Weights of a small transformer language model.
Architecture: RMSNorm before and after each block, rotary positions, no biases in attention or MLP, tied embeddings, capped logits.
Each number is 200 + 30 x the weight over its row's rms, rounded and kept within 0 to 999. Layers, rows and columns count from 0. The size before them is the row's rms in percent of the matrix's.

# up: layer 4 MLP up, 448x160, rms 0.104, rows 97-151, columns 80-119
# down: layer 4 MLP down (transposed), 448x160, rms 0.0637, rows 97-150, columns 80-119
# gate: layer 4 MLP gate, 448x160, rms 0.102, rows 98-151, columns 80-119
up97,098,212,178,175,195,160,253,157,267,241,201,215,203,187,198,262,162,112,145,277,203,229,245,182,205,235,222,194,187,227,222,197,233,190,249,149,189,223,247,247,175
down97,099,228,218,204,202,168,150,206,181,179,206,188,176,243,191,183,241,259,186,185,214,218,204,213,214,216,226,238,236,166,240,189,190,275,197,201,221,145,159,228,185
gate98,100,254,251,227,168,232,196,170,194,176,219,145,159,200,159,208,219,177,213,189,165,203,241,171,165,199,200,273,240,278,230,216,223,165,217,201,204,198,191,222,210
up98,100,180,218,217,200,225,209,163,283,213,190,248,185,260,222,168,216,164,175,175,268,198,197,176,204,202,221,168,144,198,168,183,213,192,236,193,227,224,180,213,216
down98,095,180,212,164,181,204,182,208,114,170,161,188,246,159,209,187,181,206,252,153,193,244,185,210,221,173,187,245,256,199,203,199,216,205,177,219,203,139,137,187,158
gate99,094,186,229,240,195,213,222,207,193,215,240,208,206,217,263,222,128,137,202,224,226,217,224,139,185,212,212,185,211,209,176,244,223,170,184,210,222,200,240,221,226
up99,089,195,189,215,188,220,185,207,186,261,180,192,215,177,153,189,190,238,200,211,230,234,184,247,230,145,197,180,180,231,188,205,247,250,246,183,247,236,202,172,233
down99,094,204,217,221,245,169,210,149,243,195,146,226,194,216,228,164,216,135,192,224,219,204,253,199,194,208,219,206,202,187,193,180,143,152,197,220,176,186,223,188,169
gate100,104,209,181,184,218,164,178,175,210,185,155,207,197,155,192,161,228,209,212,231,135,238,240,204,186,162,187,214,181,220,204,166,188,200,148,224,207,181,230,166,188
up100,100,206,199,227,138,205,244,168,204,206,223,192,240,189,152,184,202,203,181,208,172,225,227,150,166,205,227,214,201,228,229,181,164,230,140,265,207,183,229,216,217
down100,101,171,216,205,287,221,182,220,182,200,135,245,221,211,182,196,192,140,245,223,203,207,173,208,259,193,166,257,200,215,166,205,203,155,245,136,180,181,197,208,149
gate101,097,210,268,197,162,182,204,209,229,227,209,148,203,209,193,211,281,167,195,215,264,142,277,173,195,190,218,213,204,143,136,155,225,215,224,207,178,203,199,240,172
up101,105,244,166,183,251,231,200,122,191,201,197,234,171,184,249,225,101,262,195,274,196,255,189,210,211,211,186,200,194,190,180,205,251,192,187,169,275,205,209,197,256
down101,105,194,255,233,208,273,203,158,244,216,189,140,203,202,210,204,253,145,205,210,214,169,222,186,215,167,235,176,170,204,199,188,219,241,168,198,171,176,186,244,234
gate102,105,210,218,230,203,197,157,235,204,279,231,181,148,221,233,267,227,244,213,214,162,198,228,200,195,194,163,190,254,241,207,208,226,165,296,226,176,217,176,231,251
up102,116,163,170,169,175,180,214,168,224,238,235,187,159,209,248,189,208,228,170,203,210,130,159,217,215,214,159,137,188,185,241,207,219,170,202,229,168,180,189,184,131
down102,113,191,163,186,175,195,161,196,225,189,250,159,205,202,194,192,214,220,139,210,227,188,195,200,196,219,217,213,195,176,226,159,222,221,206,234,212,175,229,171,219
gate103,094,185,190,223,148,213,295,161,240,183,218,245,184,220,167,251,190,229,206,261,214,222,260,223,205,187,144,227,209,156,187,167,159,134,219,216,214,226,202,194,237
up103,085,175,235,215,193,220,172,172,183,204,196,209,238,154,200,168,256,240,232,168,182,221,140,148,210,193,203,162,164,240,247,174,160,255,184,228,177,197,245,211,176
down103,093,216,181,185,190,215,272,182,226,159,225,223,187,257,154,255,152,203,182,237,201,189,245,233,183,220,173,223,155,173,182,170,190,110,248,199,221,212,162,200,242
gate104,099,199,217,183,262,240,236,222,206,213,197,194,199,198,220,223,170,188,194,170,194,195,183,180,158,145,238,221,223,152,169,205,209,192,204,198,191,198,231,162,222
up104,087,194,240,164,178,208,172,180,159,172,214,175,227,208,201,194,244,233,181,192,211,206,191,258,242,184,167,120,159,212,237,196,182,232,159,210,192,152,202,219,185
down104,091,193,231,164,258,200,219,241,195,210,222,197,207,218,202,251,181,207,248,196,183,203,199,184,168,197,188,232,186,151,168,254,233,186,204,217,180,230,249,184,163
gate105,108,174,226,240,188,201,211,209,222,187,162,250,160,236,210,207,238,177,152,183,222,178,254,217,230,203,133,263,198,174,215,250,205,172,243,159,183,187,200,209,187
up105,106,193,242,249,218,181,211,202,184,178,201,229,230,195,200,183,174,207,160,223,244,204,238,178,186,187,187,217,191,243,162,164,211,222,205,219,206,151,174,216,156
down105,108,197,208,223,227,203,208,202,266,177,185,152,198,206,167,174,212,186,225,200,228,173,187,172,158,206,183,255,238,202,213,207,175,159,280,115,186,175,229,124,164
gate106,098,196,239,129,183,200,199,251,231,210,184,230,219,192,238,198,209,167,193,196,179,176,222,165,214,217,186,229,210,230,241,133,186,194,231,168,180,205,236,205,187
up106,099,148,186,210,199,194,193,170,260,234,204,200,226,229,172,292,175,155,206,225,185,177,232,211,155,240,200,200,150,175,214,188,235,160,179,203,159,207,235,172,286
down106,097,233,189,168,195,215,235,224,194,165,182,168,199,164,280,155,180,183,200,223,180,220,167,203,253,190,209,246,197,189,168,232,187,228,235,163,202,202,186,165,154
gate107,107,262,216,190,171,228,178,220,168,178,220,204,199,175,231,196,172,293,194,222,150,215,231,217,205,227,173,171,182,182,185,160,254,212,187,232,225,144,174,182,232
up107,101,276,228,253,195,231,206,246,169,231,181,222,183,170,290,158,165,218,223,231,147,217,170,164,217,209,252,186,194,131,208,156,203,229,205,161,170,276,229,175,182
down107,101,153,217,183,229,175,201,221,200,224,168,195,164,188,162,189,219,234,196,184,216,172,262,211,214,206,150,240,228,269,251,254,175,197,176,213,258,201,179,215,219
gate108,097,145,131,234,206,246,200,261,193,184,255,184,170,213,235,226,240,183,183,190,203,206,203,174,212,213,164,209,229,234,166,163,205,138,186,198,250,230,109,179,219
up108,091,177,117,190,228,214,213,210,208,173,236,187,174,198,227,252,216,161,195,172,235,248,237,193,201,186,155,163,250,221,146,154,212,117,197,223,223,271,158,125,217
down108,098,264,222,188,180,189,237,179,227,201,201,225,204,182,160,144,189,176,226,249,172,191,173,208,211,213,254,169,184,231,208,222,184,197,198,194,124,212,228,172,211
gate109,099,196,206,233,180,190,237,205,214,223,163,243,145,208,266,217,101,197,165,220,202,141,214,158,207,164,181,199,205,231,227,246,251,158,200,217,245,178,139,232,158
up109,094,180,218,216,238,171,186,213,210,258,245,233,213,185,204,196,233,192,210,144,216,200,184,265,176,218,199,217,182,195,206,209,154,240,232,217,171,187,235,163,178
down109,100,207,146,221,198,197,215,189,195,205,177,171,234,209,207,198,183,220,171,262,136,179,198,152,211,182,205,171,244,222,169,231,226,156,187,184,218,145,143,202,157
gate110,105,216,161,200,208,228,185,227,156,181,193,174,209,179,175,222,155,211,176,223,174,232,250,178,222,221,184,226,186,175,222,227,221,202,182,224,192,184,199,175,182
up110,111,224,208,222,189,234,207,152,193,186,195,170,203,192,213,178,193,202,210,168,199,195,181,224,174,245,197,212,186,179,169,245,185,219,282,195,161,226,202,229,201
down110,102,188,209,209,215,237,215,214,175,190,186,172,173,183,187,228,183,222,177,190,172,176,178,155,179,197,203,232,199,225,256,204,201,183,189,240,192,186,232,214,222
gate111,095,188,207,194,144,198,243,199,204,204,201,222,208,188,136,227,214,181,220,258,205,135,256,158,171,185,225,208,204,176,169,212,194,174,208,226,186,214,229,228,212
up111,090,196,194,277,246,213,191,180,166,199,163,161,237,181,211,210,217,160,201,172,258,249,179,193,265,194,225,186,237,161,262,174,210,234,190,212,189,192,160,194,136
down111,094,190,210,168,157,208,206,235,181,215,200,247,234,202,151,201,217,224,225,200,203,118,200,151,145,197,239,174,219,239,175,232,204,171,183,180,181,227,234,232,233
gate112,100,148,249,180,183,227,183,209,151,186,197,199,163,171,206,193,204,208,153,229,234,238,216,190,257,213,213,195,159,188,195,258,197,249,270,183,231,208,165,232,177
up112,113,212,241,195,164,245,151,204,168,163,228,201,226,224,228,170,206,219,188,174,205,268,178,185,234,183,198,220,197,220,220,236,213,172,260,185,269,197,179,196,171
down112,106,154,198,206,188,210,206,235,151,179,173,193,196,202,182,190,159,224,241,225,208,232,149,200,181,160,241,196,242,210,163,169,176,150,207,208,201,209,255,148,184
gate113,094,238,260,225,123,195,168,170,171,214,198,157,136,191,165,155,206,226,240,183,194,239,198,241,220,234,230,189,253,262,222,243,196,242,197,144,244,206,188,196,257
up113,099,206,226,212,166,220,241,204,196,267,191,218,233,199,218,198,162,181,220,248,228,243,234,147,170,204,198,158,245,169,164,203,192,198,196,265,246,210,195,173,268
down113,103,191,205,189,217,176,263,199,179,234,172,205,242,227,208,166,194,234,157,154,188,197,203,168,225,183,201,237,207,252,221,180,242,191,194,184,162,180,230,232,203
gate114,099,143,174,190,216,179,180,246,177,220,163,149,217,198,167,226,199,165,190,148,216,220,147,134,153,222,230,222,224,205,163,246,163,194,196,217,201,194,157,150,241
up114,098,160,203,195,269,190,212,220,184,219,164,214,240,223,214,221,138,188,245,198,175,151,149,176,196,173,252,239,159,190,228,217,176,169,186,181,207,285,159,190,195
down114,107,202,170,198,220,214,245,160,144,216,210,254,200,212,199,207,204,210,249,205,214,155,186,202,151,199,206,242,209,177,188,199,172,222,241,180,172,232,209,224,137
gate115,098,208,212,216,174,241,170,214,258,201,184,188,171,156,248,207,250,221,189,229,169,205,186,198,204,216,167,215,211,173,187,167,199,174,225,129,196,213,179,224,222
up115,104,206,160,252,206,207,216,170,190,211,228,205,172,225,165,193,201,173,184,214,183,216,174,162,157,145,293,227,160,215,238,199,224,261,220,230,211,177,162,190,194
down115,102,180,185,146,219,174,210,237,215,231,194,171,180,130,213,190,219,181,192,262,154,262,199,230,178,222,220,219,187,191,198,209,180,182,270,203,192,254,177,188,263
gate116,104,174,168,267,188,210,215,197,197,219,221,166,193,220,216,215,139,235,206,258,159,173,247,200,181,210,207,160,198,155,206,189,263,201,222,159,203,243,211,255,188
up116,095,240,194,164,219,203,178,199,212,208,189,223,223,174,213,194,226,205,196,170,201,182,203,214,181,206,163,199,196,242,220,233,172,211,231,196,217,205,197,155,223
down116,100,169,184,225,144,173,226,189,178,231,154,202,214,199,240,277,167,171,205,229,144,186,223,145,221,209,181,233,172,199,244,204,226,232,190,182,194,227,238,181,111
gate117,089,196,289,188,209,164,243,201,206,183,257,170,219,227,192,167,254,234,196,201,221,201,182,168,178,233,158,253,264,230,154,219,186,178,152,192,193,168,208,239,145
up117,094,207,252,185,156,208,204,186,259,211,198,225,198,200,227,188,202,133,140,222,180,263,199,163,166,226,211,169,202,195,208,229,252,183,202,177,201,207,168,168,189
down117,093,238,204,229,215,198,215,179,189,165,206,173,230,251,210,196,254,255,225,174,203,182,188,200,239,189,157,241,229,222,153,207,220,221,194,207,187,165,197,203,182
gate118,094,144,178,205,240,220,136,202,164,208,206,206,179,178,212,187,234,188,238,167,237,245,208,170,212,155,188,159,192,166,231,242,173,191,167,185,258,245,187,157,153
up118,100,186,169,181,199,232,127,223,169,227,194,218,205,238,186,170,235,192,157,200,216,186,172,221,237,154,149,178,204,189,204,171,182,187,202,155,262,145,176,220,200
down118,096,199,199,201,203,155,227,238,220,171,227,216,269,208,215,249,170,200,162,169,184,163,176,263,241,173,158,175,164,138,158,193,195,210,236,200,189,213,217,191,220
gate119,104,185,206,222,186,255,234,200,226,214,172,201,214,237,197,194,168,210,206,150,235,178,244,189,210,187,138,192,174,258,228,229,213,137,203,151,214,223,193,213,180
up119,107,191,202,234,202,230,229,187,192,168,186,177,217,199,238,219,198,195,172,234,213,123,255,236,195,186,221,189,181,173,161,138,188,228,127,243,173,211,246,227,162
down119,110,197,223,182,203,185,238,188,215,200,180,213,178,210,232,226,198,194,229,132,239,208,243,144,231,178,163,223,174,172,166,192,166,206,221,171,218,159,176,141,218
gate120,107,165,238,192,227,219,151,224,244,227,189,180,179,187,226,231,238,186,137,192,260,162,228,175,175,235,236,234,234,165,116,174,271,197,214,169,181,165,182,154,230
up120,106,205,167,200,213,163,174,258,101,154,208,186,237,228,237,187,207,251,209,134,175,210,161,186,211,197,171,197,210,223,255,230,192,201,205,185,196,223,204,206,281
down120,102,212,153,249,198,214,216,181,208,217,195,156,209,195,155,129,213,213,218,186,176,205,258,229,212,214,159,219,223,173,213,211,138,226,246,195,201,278,247,217,182
gate121,101,210,158,240,167,179,154,189,213,224,209,224,207,187,186,209,255,187,224,212,158,230,197,254,193,214,193,190,193,216,179,224,194,227,187,200,177,164,170,208,213
up121,093,196,216,210,216,259,207,235,142,219,240,154,171,190,259,165,148,256,181,225,240,176,176,175,205,211,186,251,236,129,197,166,199,212,207,189,176,232,210,212,235
down121,097,178,159,197,130,125,176,191,187,241,224,249,250,200,151,214,251,177,193,170,179,228,247,220,171,221,179,187,182,192,173,171,161,239,189,200,208,154,197,181,201
gate122,104,192,224,200,178,236,187,225,220,167,177,236,193,254,171,218,196,212,249,194,166,207,196,168,156,185,194,189,180,198,204,253,155,252,118,229,168,155,188,149,104
up122,102,181,241,177,233,197,207,199,208,215,223,215,204,218,200,206,209,256,154,180,219,202,136,215,177,241,212,203,182,204,202,189,200,195,176,203,209,173,246,168,261
down122,099,210,162,205,202,215,200,212,214,155,225,241,161,203,177,207,230,211,199,167,198,197,289,158,228,204,216,241,170,174,191,216,148,189,214,180,166,207,224,237,211
gate123,104,180,168,162,193,252,201,225,235,248,169,157,197,180,212,249,185,182,214,219,213,124,176,194,202,187,232,200,241,167,250,147,278,179,156,205,201,135,222,185,185
up123,099,210,276,189,167,234,250,207,215,157,237,159,196,219,210,251,192,213,149,222,159,232,218,193,178,198,208,189,253,262,247,194,169,236,162,175,198,199,190,225,201
down123,099,218,119,196,221,200,211,172,219,191,229,202,201,210,221,167,199,238,103,163,197,216,179,172,246,191,207,206,112,190,180,213,159,163,219,209,195,228,143,193,192
gate124,101,198,226,245,202,220,189,158,215,196,262,183,276,196,213,234,200,189,187,244,201,210,205,189,229,175,190,170,231,250,226,176,140,203,193,184,155,176,212,224,190
up124,106,194,151,177,193,210,195,156,197,211,225,221,242,202,204,254,194,254,218,256,180,171,204,192,246,164,194,168,187,221,163,230,247,170,206,176,166,159,227,238,160
down124,103,208,210,190,221,246,185,188,195,172,169,248,202,198,211,159,181,193,203,250,211,231,157,174,181,217,189,210,188,193,186,262,203,216,221,192,168,166,216,203,237
gate125,101,168,172,203,219,226,140,146,192,202,187,166,212,212,222,190,250,182,217,230,195,243,198,208,216,178,174,163,204,182,145,173,159,200,179,211,194,220,209,246,233
up125,114,189,207,203,183,175,240,227,165,265,195,226,177,181,230,157,192,219,178,187,139,159,214,187,213,166,207,187,191,158,241,216,166,168,153,172,160,181,215,210,199
down125,105,177,217,166,302,169,127,216,225,229,239,191,219,210,172,180,247,237,210,214,209,237,230,212,206,212,132,203,158,155,198,209,134,219,212,211,223,205,200,243,149
gate126,092,240,174,204,193,184,148,212,189,186,144,158,146,197,240,161,180,221,221,243,253,159,205,230,184,235,233,237,217,253,202,230,196,262,192,239,230,176,224,148,188
up126,095,156,220,178,209,210,255,145,231,204,188,205,187,159,219,235,185,174,219,252,197,185,255,195,218,201,243,213,218,185,177,196,176,193,187,153,145,200,201,190,213
down126,092,251,131,209,182,163,155,238,184,209,229,181,208,207,183,169,155,212,225,221,264,174,201,168,197,195,187,189,208,235,209,202,210,217,192,258,199,219,196,210,189
gate127,113,200,227,208,226,211,225,222,181,254,218,235,265,221,197,166,232,237,218,146,277,195,234,236,213,228,260,182,145,249,217,176,177,160,214,251,173,176,158,197,231
up127,117,191,235,202,273,213,229,200,239,221,256,191,219,151,205,194,162,178,269,216,176,190,197,197,200,180,243,176,213,210,145,202,179,246,180,217,194,186,213,210,211
down127,108,215,211,202,245,213,212,163,178,189,180,222,193,245,141,207,155,212,210,182,178,185,177,186,233,252,158,234,228,182,230,222,237,201,218,181,220,166,153,192,169
gate128,101,183,280,184,204,155,211,211,149,184,176,199,190,140,222,169,216,183,244,179,238,137,254,152,213,191,204,189,193,204,187,214,169,205,180,149,213,196,195,245,135
up128,101,190,236,177,181,236,206,190,269,197,185,180,145,209,203,178,212,171,185,195,185,216,253,241,212,228,196,189,169,191,245,250,170,218,207,182,219,163,230,161,222
down128,099,201,231,196,217,137,207,186,140,228,228,238,237,183,193,190,151,239,191,193,234,204,186,156,215,185,214,169,197,226,200,196,189,215,225,182,225,231,213,199,153
gate129,106,173,218,153,201,161,193,184,203,250,221,210,189,209,155,162,179,183,232,210,192,171,221,181,192,207,206,215,255,220,241,258,213,159,217,219,229,192,247,164,172
up129,102,186,194,221,196,195,182,187,204,268,230,278,154,178,191,217,166,227,225,174,184,181,223,169,214,243,159,227,231,208,180,240,188,188,208,257,217,167,172,188,169
down129,094,215,147,198,220,198,211,178,212,154,183,154,214,232,238,195,178,177,203,167,176,213,137,197,185,182,212,184,161,172,180,245,211,210,200,176,160,209,211,212,238
gate130,101,221,180,193,187,259,193,157,180,266,160,190,138,181,167,192,204,211,194,184,208,214,196,214,246,175,153,191,212,251,146,200,240,175,216,132,213,211,232,197,210
up130,100,150,212,181,110,212,199,247,204,207,150,201,270,201,195,195,178,174,279,182,219,202,160,207,155,223,212,177,227,227,200,229,195,227,210,198,185,183,156,231,197
down130,108,183,205,154,165,277,222,241,183,224,110,182,166,194,170,185,185,194,177,177,216,227,169,267,221,170,175,162,172,205,241,181,247,201,206,189,234,211,225,201,225
gate131,106,211,224,200,202,246,189,228,221,193,240,196,205,254,180,175,219,170,204,136,173,175,169,226,179,232,193,251,179,266,198,258,189,179,160,195,213,168,161,175,128
up131,108,178,247,234,157,238,191,188,225,201,223,212,201,178,178,192,169,189,230,220,212,212,245,227,233,225,196,183,150,163,183,170,191,232,226,159,218,192,216,205,246
down131,100,190,170,191,188,193,211,201,266,132,202,195,176,179,193,167,178,157,222,172,192,193,184,240,158,225,239,196,180,211,208,256,237,221,160,222,215,190,184,173,211
gate132,100,199,168,160,202,186,172,201,204,246,167,217,165,196,256,187,196,234,174,185,201,214,182,196,241,179,223,214,232,200,190,165,187,232,211,180,192,191,200,236,213
up132,104,151,215,257,229,142,216,165,162,258,199,121,200,163,244,240,270,209,180,218,158,196,183,163,154,232,186,148,175,173,224,187,236,198,228,182,200,203,190,195,232
down132,108,158,193,209,182,238,218,226,141,203,222,172,171,169,174,249,200,197,230,197,219,176,199,179,178,229,200,244,171,218,213,201,195,214,157,211,162,210,182,210,238
gate133,107,189,184,236,183,174,210,167,142,180,164,227,179,197,223,175,247,219,173,193,221,198,207,177,243,209,194,156,206,163,233,213,194,234,192,208,182,186,244,162,166
up133,106,177,198,194,193,220,158,188,172,232,233,194,196,209,161,189,169,227,207,188,206,247,260,143,182,227,244,204,185,185,186,202,161,270,185,216,201,181,234,221,146
down133,104,206,231,197,212,204,218,237,257,222,172,158,249,174,198,234,192,193,201,226,198,167,158,242,199,127,194,157,145,231,207,171,245,155,221,163,213,180,170,250,252
gate134,100,256,158,198,138,185,174,242,176,238,203,195,189,211,215,173,225,219,190,206,122,172,164,159,182,204,217,213,224,233,231,199,182,263,217,181,230,148,183,247,251
up134,100,153,199,172,195,231,204,153,206,234,177,217,171,163,186,169,242,186,131,204,200,251,204,233,230,217,225,155,175,190,216,208,149,192,263,202,184,210,264,190,197
down134,103,233,221,249,208,211,146,225,231,188,203,171,218,211,218,174,159,203,176,159,211,188,133,209,180,182,215,170,165,188,267,187,273,251,196,215,171,214,207,212,216
gate135,097,206,234,218,186,168,264,258,217,212,161,151,185,216,216,161,193,187,190,194,188,215,117,210,236,224,237,187,216,216,214,240,257,212,215,203,197,181,228,232,195
up135,099,209,234,203,227,181,193,191,226,175,215,188,220,202,188,169,213,203,231,194,215,215,193,232,213,230,212,230,209,180,195,257,246,203,186,207,232,168,170,191,195
down135,098,233,224,152,178,212,153,183,164,197,201,199,202,203,221,233,178,197,116,193,170,205,262,200,232,208,174,166,198,234,167,147,118,179,221,193,171,204,175,185,205
gate136,097,160,251,184,152,226,227,258,227,236,201,219,196,231,177,266,213,153,206,182,240,251,190,161,165,199,199,203,173,210,221,242,185,189,178,211,250,204,198,197,179
up136,098,201,277,224,165,222,203,237,240,215,206,206,196,242,222,231,181,152,185,202,257,110,152,125,152,205,186,156,161,160,247,193,246,216,204,205,221,218,200,154,191
down136,100,220,134,194,247,214,239,173,264,194,181,220,234,150,163,221,177,212,176,206,180,204,198,244,211,209,207,186,259,173,214,141,175,170,206,245,180,220,233,216,193
gate137,113,219,219,174,160,195,243,239,247,184,142,186,182,265,211,189,203,200,178,165,227,185,210,233,179,225,193,214,231,267,210,178,179,213,222,240,203,201,131,212,245
up137,110,236,122,216,219,201,152,142,214,238,228,223,184,159,179,188,192,220,210,190,189,231,171,181,226,240,195,159,209,222,133,216,183,214,226,206,210,173,221,205,212
down137,106,193,227,189,178,186,172,161,163,183,196,158,207,202,196,193,239,212,216,146,202,207,252,155,239,233,225,185,194,176,223,201,220,180,180,192,229,192,211,214,236
gate138,097,188,192,188,179,216,174,239,165,225,191,181,217,155,186,271,225,222,239,210,198,193,201,184,195,183,182,213,222,214,195,140,206,219,190,191,244,205,188,188,179
up138,113,207,210,177,167,153,160,180,224,206,125,208,197,206,186,188,182,207,155,229,205,176,178,216,200,175,204,226,199,130,196,175,211,136,208,216,205,199,183,192,209
down138,110,163,193,232,150,191,179,216,222,219,232,236,212,173,264,246,201,133,202,211,264,212,178,202,208,133,190,239,222,187,185,182,159,225,152,233,199,201,178,188,202
gate139,104,206,209,199,195,228,196,193,207,237,177,156,161,197,168,221,165,235,258,224,209,157,179,185,205,222,225,195,207,225,242,234,224,181,194,216,270,242,184,188,210
up139,108,193,165,160,120,169,214,195,198,224,190,229,252,176,189,187,206,240,200,216,183,199,224,223,229,235,160,191,207,250,204,185,177,228,182,220,159,149,179,159,216
down139,116,216,223,189,168,196,215,218,210,220,143,217,206,179,164,180,233,200,239,219,175,208,169,194,188,168,185,125,189,165,171,252,255,153,191,193,169,250,213,231,218
gate140,102,179,243,182,244,203,210,239,210,213,199,222,190,208,174,192,204,269,239,240,237,221,199,252,200,226,157,179,206,226,228,183,178,160,186,270,224,243,175,161,259
up140,105,211,189,234,209,236,198,217,218,198,209,190,162,200,194,214,209,233,262,231,160,262,202,227,245,234,218,249,218,224,171,156,187,122,213,265,198,239,197,194,195
down140,101,224,191,177,214,174,188,182,181,225,228,188,195,239,230,224,162,188,169,241,216,182,186,151,255,187,275,268,261,178,217,200,175,175,223,175,184,210,187,189,191
gate141,105,178,243,258,187,199,177,176,219,139,200,208,186,153,226,188,206,168,166,139,223,238,182,205,216,182,194,180,204,228,251,182,244,222,224,196,235,246,210,233,187
up141,101,226,196,175,163,202,166,188,195,222,237,196,220,171,141,200,256,212,258,163,213,203,220,196,190,183,228,211,211,167,242,151,169,205,134,181,150,130,202,206,216
down141,103,186,189,173,219,233,167,238,196,215,154,220,187,253,248,206,210,233,227,219,180,175,178,137,144,237,176,204,212,166,184,179,166,161,192,230,202,196,208,166,271
gate142,100,194,209,198,205,154,134,239,244,207,172,211,224,245,163,197,218,268,188,199,175,187,212,191,234,154,155,129,161,240,210,209,246,164,255,190,222,217,215,204,200
up142,097,213,251,183,181,162,222,260,204,199,196,217,235,174,188,186,149,247,124,205,185,252,170,222,208,243,250,196,204,153,173,221,238,150,188,145,205,183,244,182,208
down142,103,250,170,211,190,274,204,226,213,222,153,188,160,210,233,193,212,217,198,186,200,176,133,149,153,199,231,202,187,250,237,156,178,270,175,253,172,182,189,185,230
gate143,098,209,199,223,200,154,151,226,200,217,159,206,185,154,248,223,185,153,192,195,171,151,211,194,234,149,170,178,183,226,156,190,260,238,135,223,231,119,169,171,151
up143,100,201,171,255,218,149,165,199,188,204,198,147,215,150,224,241,168,175,186,116,204,155,202,191,194,173,191,208,205,291,192,228,254,156,164,266,215,165,185,174,160
down143,098,163,196,236,183,195,181,170,202,165,246,214,205,190,182,119,254,235,224,281,225,198,177,185,196,224,244,255,195,204,223,185,222,219,221,164,218,256,154,173,199
gate144,105,153,243,130,249,172,235,210,246,209,179,178,175,233,187,236,187,210,231,234,202,237,178,179,193,160,174,173,163,187,169,218,199,246,207,207,220,247,229,177,228
up144,106,259,253,202,252,183,149,215,155,196,208,146,212,277,183,187,231,184,227,225,179,182,189,201,149,227,167,171,152,169,166,206,198,165,178,174,198,153,214,196,217
down144,105,192,205,200,213,161,210,211,241,209,239,207,207,240,266,188,165,247,215,173,248,232,221,237,254,228,247,159,222,194,248,212,182,189,192,178,183,205,194,230,191
gate145,115,201,177,206,195,208,214,223,225,209,167,229,142,179,200,210,184,159,137,179,180,221,210,212,175,201,152,198,188,211,182,215,174,214,175,197,184,227,239,211,191
up145,103,165,175,242,176,238,244,213,191,189,215,218,213,177,207,193,229,135,180,197,177,178,188,199,205,213,146,231,190,242,222,240,170,161,139,195,231,184,190,197,180
down145,097,219,245,202,242,212,205,141,165,198,192,149,145,199,203,179,225,247,220,213,204,211,180,237,242,249,234,215,221,173,185,198,219,243,140,195,176,209,172,180,196
gate146,103,217,190,208,201,188,207,232,215,226,180,204,203,202,220,202,243,233,150,236,251,219,211,247,253,168,192,156,158,175,229,160,167,187,211,176,243,203,174,182,204
up146,103,227,148,238,163,221,228,192,213,226,254,220,235,172,168,174,174,182,219,201,151,227,209,202,158,227,188,249,190,218,195,166,189,194,178,182,153,216,160,240,227
down146,103,209,255,223,205,206,190,201,204,197,195,178,197,224,203,257,164,167,192,185,222,186,207,136,215,188,241,228,217,184,209,258,230,180,265,226,207,193,262,167,209
gate147,098,207,191,176,185,188,204,197,215,226,266,213,146,181,240,183,190,165,218,154,175,156,220,240,216,203,204,200,215,206,204,196,178,217,219,181,253,208,203,155,173
up147,080,258,222,184,195,236,167,222,188,169,138,217,206,183,165,238,208,230,212,164,217,209,200,174,257,162,176,215,204,210,145,206,162,223,191,246,126,211,173,232,210
down147,094,170,210,155,199,175,201,221,183,211,217,229,147,176,248,195,172,197,217,167,170,168,246,204,199,196,225,219,183,203,234,138,167,183,202,174,228,201,205,184,211
gate148,101,173,194,168,218,162,167,185,168,154,193,199,187,174,206,222,153,243,240,227,191,159,182,189,182,194,190,189,183,181,186,226,173,269,213,224,144,282,161,240,186
up148,104,235,205,234,229,200,198,193,172,190,213,252,211,156,203,243,205,191,216,213,207,205,225,210,211,195,148,201,206,238,135,201,236,186,159,133,149,215,168,140,165
down148,103,205,199,170,189,166,220,162,213,210,169,170,193,196,196,174,197,183,232,164,237,164,148,249,204,160,214,194,193,182,227,185,156,207,234,226,223,187,222,183,188
gate149,104,196,192,171,140,158,179,188,193,192,200,207,174,220,206,209,210,181,226,170,159,214,189,239,199,248,238,219,252,193,165,237,146,194,181,231,231,158,209,186,240
up149,110,225,216,168,146,174,204,239,187,195,184,194,204,239,237,193,207,199,184,162,154,178,218,205,207,243,226,214,239,205,172,201,155,164,257,207,194,180,171,178,204
down149,103,197,191,213,254,177,191,212,196,188,229,210,166,185,187,190,173,260,162,255,225,204,240,218,186,189,181,182,162,221,196,174,258,224,168,184,256,214,245,244,165
gate150,097,158,183,160,176,188,218,192,200,163,228,187,233,227,187,207,167,189,192,139,269,236,178,198,148,217,224,159,147,209,197,215,206,212,190,187,113,181,191,182,187
up150,096,199,203,262,172,206,130,177,206,222,234,231,208,186,192,163,207,214,192,188,142,177,197,218,224,138,141,231,214,185,168,173,190,218,133,210,204,245,228,219,211
down150,096,187,234,142,208,191,194,198,226,187,198,177,277,224,215,236,176,182,187,139,244,193,169,163,180,222,204,155,175,213,194,271,179,198,191,184,209,154,154,185,167
gate151,104,227,254,189,155,172,226,153,201,195,173,212,190,179,204,247,192,170,205,220,199,182,205,165,195,223,208,172,280,165,186,209,186,179,196,277,225,190,203,243,205
up151,098,189,176,171,221,172,128,198,202,214,160,113,184,236,240,173,203,225,218,215,194,167,132,190,184,201,214,218,234,188,189,223,196,216,190,228,207,201,221,205,181